Weights of a small transformer language model: LayerNorm before each block.
Each number is 500 + 40 x the weight over its row's rms, rounded and kept within 0 to 999. Layers, rows and columns count from 0. Numbers have three digits each. The size before them is the row's rms in percent of the matrix's.

# up: layer 7 MLP up, 2560x640, rms 0.0496, rows 1627-1669, columns 160-319
# down: layer 7 MLP down (transposed), 2560x640, rms 0.0448, rows 1627-1668, columns 160-319
up1627 083:489487489517516472542478508488482499441520501555502515526423490466522531559627539479483541554505575475485518528514512457500516438445515564510580512467446456463447480485443458437495549539524590437494516560450502505535586514525520529504430515518478444454426492519491482503524467472425515528472460452520501534531480489509496519535455508608479434550484504575531582469520493548474462516520490511488512473565417459433490503470503557575473574469481475511514497522485497475518538544475473
down1627 084:500506467483495521500500475503510474513549501484479443525548515500581466470496413497533538450477452475526499501505554449464432534544505485533473515491576503569508536488518509540447480504511479559514502523545431459506487490503515476518545509426485546583497445457533488490520559484557489475536529514595498543494595492487498474532558503533534540568555503438510416497521480452486445511487517504534459515530550471555481511479493501449500531514536521472490469427463431536465444546527448
up1628 106:550506435497516470496546476520495422543523505515440496462475473525509470547464512408480464533532537447507584527525497516492482437450432512455471531507508498518472481463434541530484454555504432509495542500515502401427538531552526544559523453544609503475515472498517430579577487556481504537516520406498474538507448531471460464449466464429445543434448477427524582491525536526509513532504524536551547518469528475524410493529520507559527522481541508442521498479548530478514518512549447
down1628 101:512464496612499569456512488504522514529491441497510487534524461514468561487421466606524483586445543552469498529525503480455450482513472483502421501465484468542485415427479512459524474485581453451507519464517486474555499484442533444526486465498510581466479541476549509515481472504578501498536465464491493527509532561510492457487495500477483543527584471489580474437552517485497407479498574507431501483572465500517548433505465409581487535515557506479450528507535463508474542494509469
up1629 109:548526442542468378525468491487468554513485472505468574524541549489541565580485528453440466615452467564541546495515497469420510501523566537496585573453516523519474531501400488581506489531529466452523560502518505457492534520494510502554544505526558513447533548551434452496552490556474458462463432476492455559446443497498489500566487578529428510455541519532579500489529456530485515568461546611556555465504504520512548459531484501510498467410499500507442523452515491540558462477516544
down1629 115:552503451504529476534531473484457467478502543460488557510490530488495568496466440562555415467522505546434497512486576508521434524535465418549515477493563478545540467456489499538487493520510519423570459529450513522475531502486428513493485560409460520547473459476480477452439446475465525459482592505538453480449391450488553465530478476498448496513491503487452494460508404434517542507493516407587449516476515508504452508513473498452561442546473453475443462498457528450480423525460522
up1630 096:478495519528548459452443482572525546435526504488470506480521462504449455502475427572489503595531533455551446538521537499531513506528570482517526492496462559474506533495516550484478483457530521478565468481518577461515506520500466525564556568459461553412514571503555483547523465472441507556471355431473436500505483493360487544428573504504485491469586547490433528532523441537479481536530482499497538408465592485557549465497489484527542498394529529522531448431552488529459462509487471
down1630 095:445515580489495468511486461493485441484496552499465477535497568514506480477509507544539470525543522482510447563443542488486519531561538540479537466440454487482483542489589517543452538488448483567494538466479500575484560543560549481523503515441501477498471528528504543569509462437461476520620515556480504524495524446545492480445424547492474492476519523460464547516496429580465488481555532454489500474418512483514499489519511535534525493520504578622479412459523461495444523491518508
up1631 099:632406437539435518508539567522544513519471567516487503499440453496503487525554515550487532526425561508452551542486400466490501573501441497501556476487478486546516505448521444500532494548510568499399466531576513474542523439454466514530549494494518551450545502478464462433555526533457554447474451540522501451466478493480419498501521556578505546478486394458535491493501457481590521471497543521464520465501476538547488440466448466531473502532534492426500506518556567559508504492465447
down1631 100:487530532518530500440459504486439446456556489454476480463546540528500437503495504481502496463503415510495511538497538521523450439548575552531450523528516500464493438552557529468463545498528525501489562508499522451540517539514526470499454502518478495409513479536524548495476487560543531571581462481484479567505556473482528508506438447417513457452448464550478459500590447509456437524494499506518535503508490497507439463583504503527478522522521534551519427514424450495470504551491505
up1632 104:532428479539570449501535526513523526532485478508535475497482488563481453497441441498530546535493519523517558567470483446507567495507552569533483428519485481425513515461531474535490501473539547535535528551579501564521437580531536438534554457521442494539531479512590475548538483466524562519551473487433502481479555578494468501491474476505487489427516535476512500492482460537478493452478541520422541507457471528508498524504495501514468479531432454451475478553523543498545477409475540
down1632 112:427464505509502498488523469495549463485435498415442500556511532457500570494470518472468485567465515528534461412502462522438533463491470407582453496517500516515468452518517525509512497469554500448480523448535553527513486518584485475534531487525474530454537524491540454524564513506434494531453433515516449490531497541531485539424503486543521530493496480487499525557516447457435519420517440465425491481456555517527448521545492481459521544449488451483500466507553518450473492437512570
up1633 099:478509486506541515511457521468479540563445490511421455474528460544530522596491561557402476628490485588492542498509479552436575483468521543597527525450460506459492559527486477569403515510469505573460496476526494532456502533485500442534564514547605466512525571469516459442503491555491398449484487431485502551550575564479479543468517477439491491543550599443538455461480531548483427480472478516485487520551488565519511487576539464508538460434507550498471583467482488539502474519480497
down1633 096:518496446534505581479564556497535541445477494445556477533432489496444534471593460493454588475457559530572506530412529458503459459478516529483548524476586516446426536551492497505518472444545584482508535460530438527522464528508438533446492488495520517474519473496497514477484443527479442482499576539460552532502427558571459527510529464491494510501471458594494485604474518535558501512485457483514435518464476436505538541496519572490498399552488477445559502522458521546523503506423484
up1634 103:480443524493462500490512419515522502537564521563454506511551457479452427545451478555442547482530486544531462530514578508493553480432578537509454474456548527517420542464548579537485468474518444457503478479481517463517466553520427597523571485549457539461481459586489515571479499466492485466478489580419428597515573515490452517517524484490509441526542534384482536521520563528456502517446509573469541509475547438521437517521500555524506407440475513608501588467471589493481489523509486
down1634 103:458521509435487496476492429545466486491520488481502482469449566511490519455525519471579429509522521485445503559493528474506515477515571513552464512412480478474479656502518512488534533588497545466508584452495492472544524488589459520505483462466517472508481558550482558563494424465450521468583512463490586561497522505594511424490436549485469544457446467397546504482518450521453517413456495581454494491480493473459531505554559462448527504518556476475512562521536518534493583460435574
up1635 103:621513528457509540514497493517499605522492550628457498519510417465444472424448572573457522566504433533450444539489448506514558508520500483439526457525489512509527498516512465489497530511483573545509483426474536422501460507536533470578565463519480617414467526435485505558563492495502451481510476534464525540489478507505488555443474540516531507525529511466524478543515495553465477476562473525441530428447480447473542445499489509513460414529530512513482480586501470506515463541509466
down1635 107:517567511506424502486475516540424564491516485536461581464486539486497473481529540521526514524501467492538527538478457498530484522439475520427497516464476538455483480547553399549624410499510447505441530570514475490539515455481528491493508540563430457486470510499495505463442540490462435486544469477517483548516554504437500464514512521440503462556530544461409496491452491447561503539557537476511486539465452592512490482494477492501511492497553469506471378467501506507508470548434527
up1636 102:509506471545513509532537438570492509474539447484453520521640498516526495498451446431524525467556504450521486482509509518513477480492523515470520572490506553528458518485557487471410502484486488592546567484505577454398445458565477508536532456492491498434560502473454465507523524514454586497501442521548460545511526450456466515440496493549493529501521476487435550538475479517489528521509580497457518528458556471559481519464560500482502465447502409509514466469506547508499515537518551
down1636 106:429484513439455564456501495559443465432519414482533609492539539516515514406533464430498491492458496512464461514526506527433533481452481571385631545455488482475553463516559440541513441530470479442540520471509455480522478477476491440547504489437512534613544517475524401433527483447486414488522447502530547502502537429578447467505576477559500528479490503453519461536423562495471544466551493453537506469557454511504490529505486574520525507554580542486455493547513492443550524539525515
up1637 095:551499448495436461449513555533437518442487548496457519424455506583527575499523516516472558516476475490489483544450462456488540494450547506351489513483548429539512516494511472493499493524475547488468487483537544443520498457511505531583471562526550512522515462512557476498554517511413524486491464507597500476552463464426494505518527487450479517516457537569415496552532446510500563506522459550471496556441448453583478511550507406517428441542535462578476485523459477548481461490477530
down1637 093:493433516498430451520494515483536454449512424503530552502475522509501524444505500441507500496575510504494425436509520541424468464503471472570544524576490487491546576536517506465495499461506506517513490438436511501488542529500532453545555447507524475505464498538470482578464499490513516517557506499493523525510517558571468503482524488523499498445517524482523520482545527486505525454494518479475533512544493541463523536536516476482510507448546534470437449536434515513509535507567496
up1638 106:510500470542460473552453459458547457534494515485521563522577469521484482483519434515501517539550538458531489510500547523455511433513471549527502557470531516503481537509500507485546530473487479530561473432504547461481495505533483540524539526521521502509471467479545491533478550522528535492527441479475415561460487543516452508393537483406479446450490512417502549498545522482473451571396516561520447520498494558470455465518585541504464424423454446489450457554539472448519453380494589
down1638 109:493523538583478456531480491430506577442473469484501546436445543559495486568493509525472529473550474500429442514462447481465497537515466523518442497467486436564494551425526543476509455491504544517550553446497456479511508491525506456544523495535434465491480500484537518493506466584501477568544518451497477515485516573507447509498432430466518524436418552460499463520527546582461460519420487509521460514508400517520475479494519485479401502506486522466494546581425512548483445497474477
up1639 097:504477477520440479555469544570520536504485498570487508553538437534547510540467494541441539482525458518481397571485478576449471519543587434479527492519526463549455478484537478531490495466468545494472463485539513478521462542433444528465489532497561551504504446448460552487579484514473463568508516455571433443493582580442467455464484518457560485544507497542525494535519480451513440504515465479556498473506544517521554445525436503550458500462465496512450504375514491565511501489551505
down1639 098:435514482521519562512504522430452481495554510434449573492504580461488510485481499466551463441536534530498495409510533459495552497484552518508472511472509480509454566545525491477535488397524505491508559522467508461515496443546501532500564506512503503569500516564451505530472512558518549490460449505560564497481442473518533480532518484432447449516498550416496518473472429546474468542514513487453596467453551490463562495404522526504553481526543451488483537550593500590542500471515472
up1640 102:560453508510533489440472555506482535434627436468487546496525571465451526475513477499553504534530480490474536492462542493518511466515496533412502458524493574447493525449477432511483533462552474568478414483497547433479508456453509553570508488512510508431508464589486540538524532535488543488503473432545568478506527525578530550442506524528501491451521555553528503417594535497536517529491538577557516468446439481523474451541586503504528516485541511522470563529470545588461496536497519
down1640 099:514528443503530466482506426431552512511471420343507430494506581440544467468542515494511448483521502514506545562517556466481554550544418551488490520509505463516475494516418419533528505476473554530490545510469462476476526467503552524417512529467472478561502527537441456565525532529417544601515491480544495502530504474504551503499517491572434478464492422534520522428481411485488481505557532507555485481455483450530480538545562531545456586500477444492500548491461493442503490448567431
up1641 102:515425486521454425582408484520469479579461532504495461483548493470518526522502544523499484540521398578507456551527452532453541543488514480520520521515459471595454548497533486509414551534468497534496465512492491460457484517525515577489563577488438511555540547512448394502517497531428489476480490501447467564476488441531497514543505560545526539463501485537570542460540491503586484495538536568514486517478470504492486469543509481551466487513485490502490568582501538530514487404550542
down1641 099:507552550568493502516503490540552492460484490476509481512534513503483464481526510429487521493489512463587468484503490508512512520514514558463487553478444557539519521471448480494480469531500454494545544467526553539520567545509559459502494592474586459544492459533495491540518408487500442468533530535540527462563544525456454527544521469478541459538552542440439487481511505485441518407520477511482483469449512493527474565492472452506504548490493564534497550540448485577492483516518516
up1642 100:498430561496437511443446513539438441555510451566513502482553487494523422484384516500472599482465525535429479518492500512454544462470472553502486546561475493540506511432480470507471487548443527475518569501474445486573499483566563475509499450467417544482517501596476446461525474481508555495487485429485550554428558563490527541438453481432461510515477497482419535489521510509513566508483490533537505487521541534537466553472496532458469510590486472499509460550483547531533433534510486
down1642 099:474503509470497466486557459507537457482541508432534420511500544496556575456538495491499485505484468499546513463545517459427374595438515541469433506507472496511497442395479542474492496459465560455436512487478554479509439459473463434458507533482512497402505492441510515517540500507545490515447481486532468567498397476477542493550470511549492431489551436444532519549505517493533500538565524496564475524452501481470525530520485559487484443495428562457519525488510498587451445488466511
up1643 098:525554479536506519453451527506540499488525511608426485534513437482482511497543439544480528488503473491574571527438504520499528529545475511476457540543486533504521574494459507521463592534521483474440553533458524404489453554493510521549508507510489480512469524451492454490533584580440488395500459430559516580519494496480491467487463458523451490523529472521466438553528455480589467518472507539422467534510574467486431439472506477577557522465523505424508541484510551521492434544514466
down1643 091:535471515505502559505527499574489519483511480397557510441467502528486498449518564493409512494534469467479466471625561507440511502515395482521486450442555613538526484539567507480481559479510492455498531503472540566486481413531553519475470485441494504525451517456500461481455488553472457508518514575502462490471511390511500452539497516560484454507497503547508518586504496410450539425530523460540471454509488440447474554507454573515462406453529520533467556538420515527444496465550483
up1644 088:544426493474452563540541522478493444488577541528449443408529526584473431525457516583550610478547510524507502520501513451477540492478448498494554456527435491529494524453515544536516513502494486578495476558519526544544530441463493515481547536462525475558509506449462434423527521519442534457514444505453495573497509532462527479477545529473505530574479477482466532511499470489492441486562446502483537533580425477524406531500511501563534514534467502532553535523503580481536428525494479
down1644 090:507578498492570504420515509499484514473514499504553536518543488442519580490555443459438490553408496454469515448451493493478434520506508521536498520517515459445510539576482498489514511482545475451500537497483467469471458540502472531593475507506490501394463495529547577529549501475520476509477615494541491521502448499434509504483535571501512462471584466542580506476538529503483578496435563525476457476478526532461531481549495492494505535531522498499458453519470456506513463531561523
up1645 085:438530524445485447510542545521497448511562573565509498423541562448523430519481489474465527466437476500491493590469433541530510507521495515543475485566537441498531471450483479512393538516548491526523431454448466474519462513523525468525491481475447479511522497509588436462505443417530502482513501491466447413483467528479459542468512487505523521512548455467487449505490481502528528452437434504396502491536602506579459412480433454496507538515532534511452459505493418487524438467511477
down1645 086:542502480504527514555428422453484542513545470412542556511496519540379547487479490485534465538607487500514496456495519452519534482546509514455538503477426503464451442470512431579486437533427504429509489482495502482441478494496466557499463489447488552485464448464447468488445503506416486500496460477503510620593530403503491497561472436503507514502495510474473506535492564503522486525526569478516436545471447591460541528482533477460514477499463508496556539578524577509533600511487553
up1646 102:471531495576463436513534496489501510485544484545446436492471450448497395486485422492524563560483444435551544533484554459536509511518500544499496545495522507560473527449433477522485498502436451569465519487500499524522445586598506541468521452419528458452510445483563490499499511500475563483534516559526470522545448442434520439522573479528478480469477469494430490534527462526521464525482533505514510481398529450472483487537449549548532483523514521555461517542379548442511480534527555
down1646 097:517447486481477494470558535454511478517455509446539526481556535506457523514454518523511518458488498586485582476480498453510454352494506466452485507582527487437480499471538466482496511489484492509501478478480478542456473494462479519481496627485501527509512489534447493542460545506515513552484465488455487527469503496510500508544472487483446535474565504517461544546506485432461546552473565496459537460540432533540559491508613506478507540550523488507569527513473479542521535451455521
up1647 094:518535504469525467506513470503435463528479520503429554407500479505537541485518539487468512517487477522531472492459544481443542511476449547440484532512514478442490482527494475531528524576541509365525482441481505493441508524510454543578493483489499549439564523488519480523544473538549512487548485531544533518522499479506505524462461490563453497526509498477516562518528506469506477526521497504528508580450504432454511510443532496550520482533558493508523530528427520471519501467492576
down1647 094:511467558442470546523487469428544522538581408466564487501454488492462415496479524575475520563514453446534524488563536517425529494427573544562541548503534447460477415445569492464438487555501461466501551454516504517527471516490515523482591461471518507453539474509464438481484524442509499490481487521493527481418469509474481548482511523462493544538474512536471465523514510513473519499474516466517515544486484461525543584531490493577537510478472502523494489510528476539496472505447467
up1648 108:547504484506489508511407471497547538418523537502500549470500483519498561443496460526522565539480586506512422502512528457455522545534537539401509516500540427490500523429453478491473512543534467509607479523481544528559475512511448414529500543598492589527493475421527523536587521527414535477450474486487497560429494543489509494513467586480506461532543476467473459472502455437459486503522512521474516545511533457526545494454572533553514483432510471466469582501475505393552493483512472
down1648 108:556410502513517488519518482557489544508447496480533447458525483525530451470526506543524498513522501387522496540540494483465596445605522519529473549444483459563542515606480535501481439423450560542472443482559490465475492515488506411481480537475504483554558527539535497484454514530471457466631529490468535440437439527495552414569498557481424493469442499492481450419536562515494511511561485496440473476499448436499519502588540504527496565504458529513448462484492495444486480481528484
up1649 102:519528484551472446532434577461479470465459543538520525499455533450512461522512510529478516510511438521529511529490443529483523529491485533447439488464478463478491526450560493505478532500507497572492463480484537476501523503541465570475529496481528495458458509499443436483455517515530486473445444508502407555453476556536492520528464572445469486497493486504562467420553449547481465541434534556524517516461492461504473467438431491495504450498513532498412482506500536528519441489473501
down1649 098:518502552417525470515522418540507536467450476481429520495505449456548542487545473518526497480500523491436480442513556489512587509503474521511550545504572468533478488536503410501532435553420557460522487483524479533511572557503453438536531483446451507562533546527504548505504477495539563492514525503544522532522424454487506469464517488567466514497538539447479506496438479510497492497435435481513480426473429468498445530528549509500487505487477497468481459457540432528519462468555473
up1650 092:529508531508477516425478516572487543525542541545474470498472471539495467439487490550466567514487475581516501538579499453563465552517470487490530445490429460566496508395508505505541491530459509524501510546421461548455405537484562478472486520503481467524605496478592440451604482528503478511508536515487505517564499503471467459419456517467520478534526480489464511538468517480519571559544524525486545548428404500499463477523489438577470465519457455438556579516505539523441451580470470
down1650 089:485499543539484452500475482465487510478480549479589498461450501503491529487457487454493472484502534467515534541468541557478588418484587477557487465510565535449492441463478523447507569493479602489515529388538537416499502504534488484511548497467480494510443458482506539436443456508515462479528480493470515541430486451519413468560478476466467522462492536452548545479492369497469496463430538501476487472474504539499472523480504529490455480536524469516498440597482531465536530458483473
up1651 097:467521450481533503544461569471610449542559466551478550513451488458481518548513542504543465538572439504558461488492483472455503487495510445494485507565494544541514600515425430505549519566512463428476508509511427468519475535471471519480580439481559546438548570529452530518516518467498486437459452509490496555493502391465489514466479529487477528464566458537517544551520529488569428501440555544430523508475525463449461553479491540503468504478516444508470523473505562483462529484583492
down1651 091:534514501440473508513488476525469547501451437509455452538582498515506473500426473520506513506395483535527523552463434501557501502477509505503491530512509506512514478527496480486473513467485495445468454463483492451500435525537514457504470555505521546548488463464520501482523475502602484497577504493557532458522449489523574471454472397539512484401464535489475555486603421475480566518473534448517505447519476474509448549522541466496433467572503543529419469496528423542496523567505550
up1652 104:555510485544491536504445491552459484476478511506490506512493470514529482506454471493460556494465589432523471543450530489537461508430530473456540521592406429520497547533487556476441508475503532546588457488503505529551520457480547479555502477521429491545532519446480504498488473462490543537466490485470418548533500559471451542455503499480492453509496489533463536568521512517432485513564505517449556507468478528511453512532487442480522489503443434552592485524436568483532493493607551
down1652 101:421487515480514468521485435543567435558484537491573484470607449477489575507442508475539488519520526558517451495514519491462512516534494511547521527470565533516469416409501469563483494513486482479488442475517494507500450508520547466471508503464461524432544485501517499533540470501519441443518567537422571474487521532531470468481543492431516509530476529527544475421485452456557453502515425491425470475515511466495616469572544495502460558477513483484424502514490506495495531468472544
up1653 100:558479471532580432466522537491555477408465518477481443388505517483521489525491456484541559519479504486510443465516530489423501479556495576493520545500535538486499495431490478431424539494521444544523506512478518482540489503538498447476538533526500537477515448483507525522448482543463515537492472496561475524497465550473442457464452580453519488551522458485499541537572570458475471545553470562584524453510474500497481489447521479521433596514490511553505506565547538517623486444511513
down1653 096:441531515480515513559544463454579445485446505431516484520546472511501482507492511542541459505528492534546490515559479504454587443570487449536459450441562499537467471497515505520472500495501557517528476469541444541468532485481486442433475422498522515517579512427529463469519558466560494489505631533511530452445480490503557412555557507523455475494562492478518496524472495497519433472492460532430507534532517466569543461563514504549531502517504531621453526464460482427467553571515517
up1654 112:514544479516477517533494491493514466479573561486464458519559564537443509488509493496490516534529468495588477512521499510446509510459543446482428535552490426459484492468398475506405534583523498461538457483526468511524451489517584452459503569455536569464477467488500534513510497499475500543474478537547432457451484512504512480440493511538465481547577475488541470458538485532511457562509490516450455545508478542539574492471546487508520452471446514531441528490482520421567518513531468
down1654 130:508534518501518478502541528454563524483550499548440471565485477487453397500489533457552492484522518476520492567525535560457419433527510470434499469401512470474458532502529481496406524572530472470500501511530542474545526537523453524437455506494455562454567510444505487524547542470550472526497575488457491505532559498500472436486476445478516491434433437520458502526485471560543460471549562482477475568434467512508456467533443521442505497504528465495492473522518407537546517526440523
up1655 097:520449462522553509509513494483555553501551474538473453474379477509458474538396609483466491597466510487532451511541557471515541577501559456448523485494427532522476590492425544482570546492510493472554497443501518488463519547526457528485506489508450495429497509558494474502512511469450484469481493491494458489496507510524514481493538529518488507512520475519488531529503497540506522530488500572495471530480555501449542497541516548478509513464521541504536514519550490536472410508551574
down1655 095:432552460516420486566535429508474505534446474468475478400431481513487541491507588460533507478503528484472445575565510535458525519553514463513522515478593454476525468601480450414497485502543542487472538500465458533513467491443487440486452545510464504496452554437507520417548488516480506450507532519498552547529508478566453502518438527504513498493482512500564512559486488489492512447454505434498440562505469456482462588479503439490578487440488474543505447471429565514493510519482533
up1656 101:463474487526484466470457484487473490573510474522452609504591509455538511514481443477520491543473469526446505559501509538539510495345511557535458541506518522444515536448438497530484519503548439482527440485485470518453491504420456539502526578499551523570497528484419524507480469513491437501458458473538523477448413439516525502481447419495430480500452472468533439449505443549496514547539526506547493503500538481494481507541462512511590476352533529517501514507507500542531492530599488
down1656 100:508626558516478536501550501485516482495520578478450494511533502530497480411509532539437506497537537448523584458470533486468487508537471592549544508507427524509479487477460523492465524493432536455487514505473565424509547591473540451444472428500450497477439462507530529511516536521562460526500514551497528509541523584500453463449501464517497529551459512536519487537590505454579485462530522480471569448530473562509535493432510509490452496585556491474543491491580501551486480502429513
up1657 107:548517462514474564449473491513513339573454455508514529465550489484550475498518389484385471541542506523538557521436547464457511497463491529416519539483410517482509500551460516481516524464519477513478540461532455501457507593526551584505615487449527557403524507500463493473576443556482498512517400470500447460497459493501431566503549473573510489492488508504621541599526491584500426481411484509518511522492513497413532436442561434498508495508533500525462474513522530470473476492534463
down1657 104:594513458520533531443490499516459440503448456547541494571476487471429510553497456502513549519471542509505441538592488480427471546522514387430525541516463444469461459467465509545562504536470425465531457511551492531516514471476462525427489500521520494568553506455592524496499427538546492510527553477485466415509536570453430563515568497538533512544467507522510485481427476465442459505513474450427492482485454471443497554524483485529501477441440423502449584529463536432502535527483457
up1658 104:503523484468481461539541445555512523500473496497425529498491505480457497492545474441601458520543437527492584558492458564491515485475439541500538553508535474445517492466509430478508490507482441542552566496472527475487463528486511463522499460512563566457507547488481511556561561536497477459520470495492466492451430447503405508514449494473502486469482462461491542510524440562471507559539513520514506456474484449494463437483575583591505484458544459490509510535485461504529481490526546
down1658 099:515461558524551450435424520554464494533548453512590475544474489476474448505465564502515582485528495489499566504473475483465449541478548458515433526458482507482471453468568564489526568534629521428476563530560488450559480466464625441514493523540432453558522530499504481471492447522559449524487517533555487407507468466448543564498541523545532483518524497523468507519542548486470450528508514511460516533493479450505537497515509520506501504450515557603483519448463510411546421564540529
up1659 089:527495594532433513438523546555508501486568486521552508522500493555539421472596495491519533533499427604474579549421486491499496560493469526437548503483510515492461495516510498424500539498495492558525431474459470453531536480497495552494482517501488529518532514445458487527532552581550502494503491521495457502482499610515488503504565542512512549618448512537441484503537564513509439508548498520496505521453495460492510432537455470469461467570530482582601476476491477528529459479559446
down1659 089:514488456437499463467515512469461486491451477522439439450448438511507517505511436496510476473509418465466512425543474511522591501503510542516505521451490492565516413487473533525527473481513455484466436508485537480496442545507519508588525450498495515532479508505509431501515500487489481467482434478525495556528547445521501496463456502505513417451551553493523524506499458482536530465484538470458462497473488518567444505503532522511442530421374498452368568463496504525484474481413537
up1660 096:513508446509471507488511481501499521589530458499554515589539512525498592466506512514460545507485447556494467547545488583533465534463492460566506485540531504492577484492495448501479527514459518513521479428470535525481416473473524491483578477554540549479461522539506461527601479457452578503503528521529504509439476494479426480478526548519526484568542496449555463454559553486524552557438528568478476526515553497529493514494548446475449497520474567479478526482467540428552511507476506
down1660 101:453478485514567472503458483506508525499549448524512506499445488507481450483519467485467477482447471498488516513553439492522487439510509496509550522501463539469489491589553462544575530544506539555466490444521439480542560531430550517447518441562450486523456516504480524503451465535477516441531466453436498506521495520588416457489455457562522503527421532565463474535528470551482529470483519506523532516478511454489549563497426520443489492494486520495498487459483501501478508547487518
up1661 089:451385490566526538498583458520512491573530555449465486500479567541485470457482586514480493512504529518508488477482520509510528535433486547482482442502514484492472493463560456516522510507486446542465487531486496506413409467533522502515495545518499560463532542509470450459580528471526497531543483521529489458529548504376526538542498468472409545474524501494525591547470513493529509488492508518482456528472465522566521471503474387502455465522528515479500560516495617484511484509484478
down1661 092:482532554516438514454417422441484470547465525514486503492539476524554534494542412441493463507461538490570524545479496563483474513481477494541517549487446546521502570544457459463483534516573525442464514482496401514571552495478549470501503509564489468532438504469534570541533510472462456524470485480503484532507457517524463534500471468502475439559430560585528466461472520515501514545516607502466509526478460464477457508520543535542510545471509499490483499445471424495461508465573513
up1662 097:483485488499502580449489458484582475536505465484587450533470503511538480491478536427506496405578496486471450547494440513451519500459586479463486473560474561446545506453521464473436568524569482465484492473551551478527484539503515502495548512487432535438481473472475524512571610489488488516561502497553475501443503461513418507446531541522486492487516462467560446546504475504540509498499478512442480455486544427510488475548547535542495462480478492531495506534551498481490549475486437
down1662 099:453493571483490484544528538561482603472465551499506481466427478459475482490544510570515523565486566516525464477473480515515451423569476525436508504505505409456509508551507470472481530519535435526533429433451539503523442498524559527572434484539568519511550490583536430528473455468540409481565557499444588516484572521425514502486467470493501476457475547482569568495486467581520482482508499517506645500530583551490465461506438461436513523491502514540444550538465497513495565501429577
up1663 087:470491437484523481454568531548514429502559544471561513521521535487429466471485519497544461492467481526488488443431447479515529498515571587413492477444503541432528484472539582514507504464466446528495564424532485442578452403462471529472525462518481519457500444501462418456552487497474472492423501602499490475552491545484500534486492466466514463529498554423516480499596506516511505604467554559482431529439504512497491475519530588507507508483531448536547466514434520445457434473519522
down1663 088:515474556412468454557405442503483575506492543523571504526422488540468494496469412561489531528518543524531446554537466474495513561492488481533473475540501417458478513418527449544492526511516517531510478475465523575518530502505554503559509430559453427558532580485502524561511540480471525469465552448483525514521577462501484486451593481589503478476420488591460570523487507471496508499531450478477471522574483490560482526490530505437479529511479493532478532499494499539483536450529504
up1664 103:534503513557562494580489568532458486496452616562461539500477550571506492537515538515434495554458456506488471493545526514529528451538523519452488444490434507444516507571512472485449526491497443497507534489461514550506544542550556490534555515507507527455472558500515560494501462496501505521493433495479428489546485555566429537444498521561499478482534464467521492494497500529490465468485504553523524522466500502511486487410498563498489534567480501551490437585511561490576496483507436
down1664 105:475599513532609566442586518462558447510497519492501497541460500484469497434466510490465490523506555513504537466478501513522496486465516545471466450498493562514522487509503459528544502437561526452483496512443450455516453457479470475472531508470495519522442562471540482490493495579461547485506472563536537502495520475567551539568477469434498470520460436414496491476422470459439511491553540441417528498438478501429521513557544470512554497517504457540508535493505562524459485532494483
up1665 099:527489488552569525525523556477579549513563449556489563487573405485441568481474434590489515500504469469459544554523490507489577524460484489507432519481499591503423553520573469535465613595531554455501490507541512513506460479531453489632503461499477506432427469525559474527506507482509501460511524502436498546455542498494486449497506466434483535504497527510528417491516461566481555493473503556547458539426468449502517497562472471519496512508484589515480579525406547497487413608548535
down1665 099:489483414583481455522519469441544433526479499471502492461498519494514449467519507454512503532523528469438501487458483443462519514456507525509530462435542507531498565580499575582544526486479526490495416458554551491463484524464465460458506495455526556480560504528528490414516558436492538508476476489489467512505515486586528479537455520523447458467506459479566485508511461517465453436474461508449500494361439451543493588501501551574504541431478443435405488528468600547361506469532496
up1666 097:502506502542509431545528515547488522502508455473532571456569504486530578529477465483382584394511446458520419568506539469583516513449482496569484592503460541519500556463523551588568498523500536572505543458500528496452485500517518490447544481473481489442448516491459474478418519519477561501473523486442505485539530411577499579452526454541522514562448554543514531480477505573526494447502567516458515508509482534526527494450519499540546520504450462500567526553506518469464536563483556
down1666 097:424460470490499448477485544459467497440508578495542462498442544473461458506473544479576549528515520549517568467559535520469515542471505442493518445487464429498459410433491523491455501459480500386470506555513556522533455539537473516492481581555557495503508487459545626517549439436521463501534452516524504501468462553424606453513528576437470473484483414552463476443597462433436486436543484486486491516491528496542534484543442554523502478495493577480392521502483542468468449466524444
up1667 103:511447457467499438449441532448545505518521530523417515550468438502519409520459472578526486479489467456550522440448547537497533494440487523500526524529502485483471570464475440518478542476460507469566510463485513575477535438497493484556525530534460526462551441503519461512493576521504452403534523539528534570444484509501493472476490501554463544519509514478447471449483471510510514493544566524439524539490492521433471505497496510607523473443501473486565546569453487472492470507552519
down1667 116:530507568536450476438489436428497548490563440518474516517474433491465472463516409481547541468576505452541552458500522504548584480482486541463530586435455574494470613524503518492440478549463495459517527506523493507519533569516563499503500446473451474527489556541509497509476554529451570470519478469460487564471510504553477485484486452538418481512458469449508541553517521454516441449527485587495435498456422504517467549550441532470516540480485478481431535433507483484474565477476516
up1668 095:480508497512559536532436485461488436487575526566492545424477444546556565525517535489551506509485449525502510430421523485543485507470461504507529571547466553487540551465481507507503616480535459420504530517518595469454517517500462537527538542529552499410543504498452476546427554511452538425521450449486434457485511503514500555453498517484524505547526515461489495536563478563486467467554475473562493501444479599569529479524528538558509478505547438435503489511521554515454535498468485
down1668 093:472461446506489425528595474531548455556491478455529470448479553422560493520556502527517445480517489458479497454482450495450514471482449501471429492446570475514556558472437537500459444442535502485536486486549527499495563516516443503476515517523530563546489494528471524543487498544498528546473546535455498485476499419534542505522488531507412547508511491505524533446459479461466518548543421473533457458500499588453470507459516585533483528479485501556550546410528530527504482518524464
up1669 107:536461494562448497521479523512460455559558473501503522529503509467470497534460507506516493504520497468516529459493536528520507499498505540482546452563467509559497560462528540449519472444480442483472505488557569502410514513504495539464553488605437488446544546599478465488499478545506493485544472432544470546542452510520493510514522529486484529521488405482495530470581469513607559499519585639577523534489520542461431488556587487478470461458503435482521484549493501485479456467450590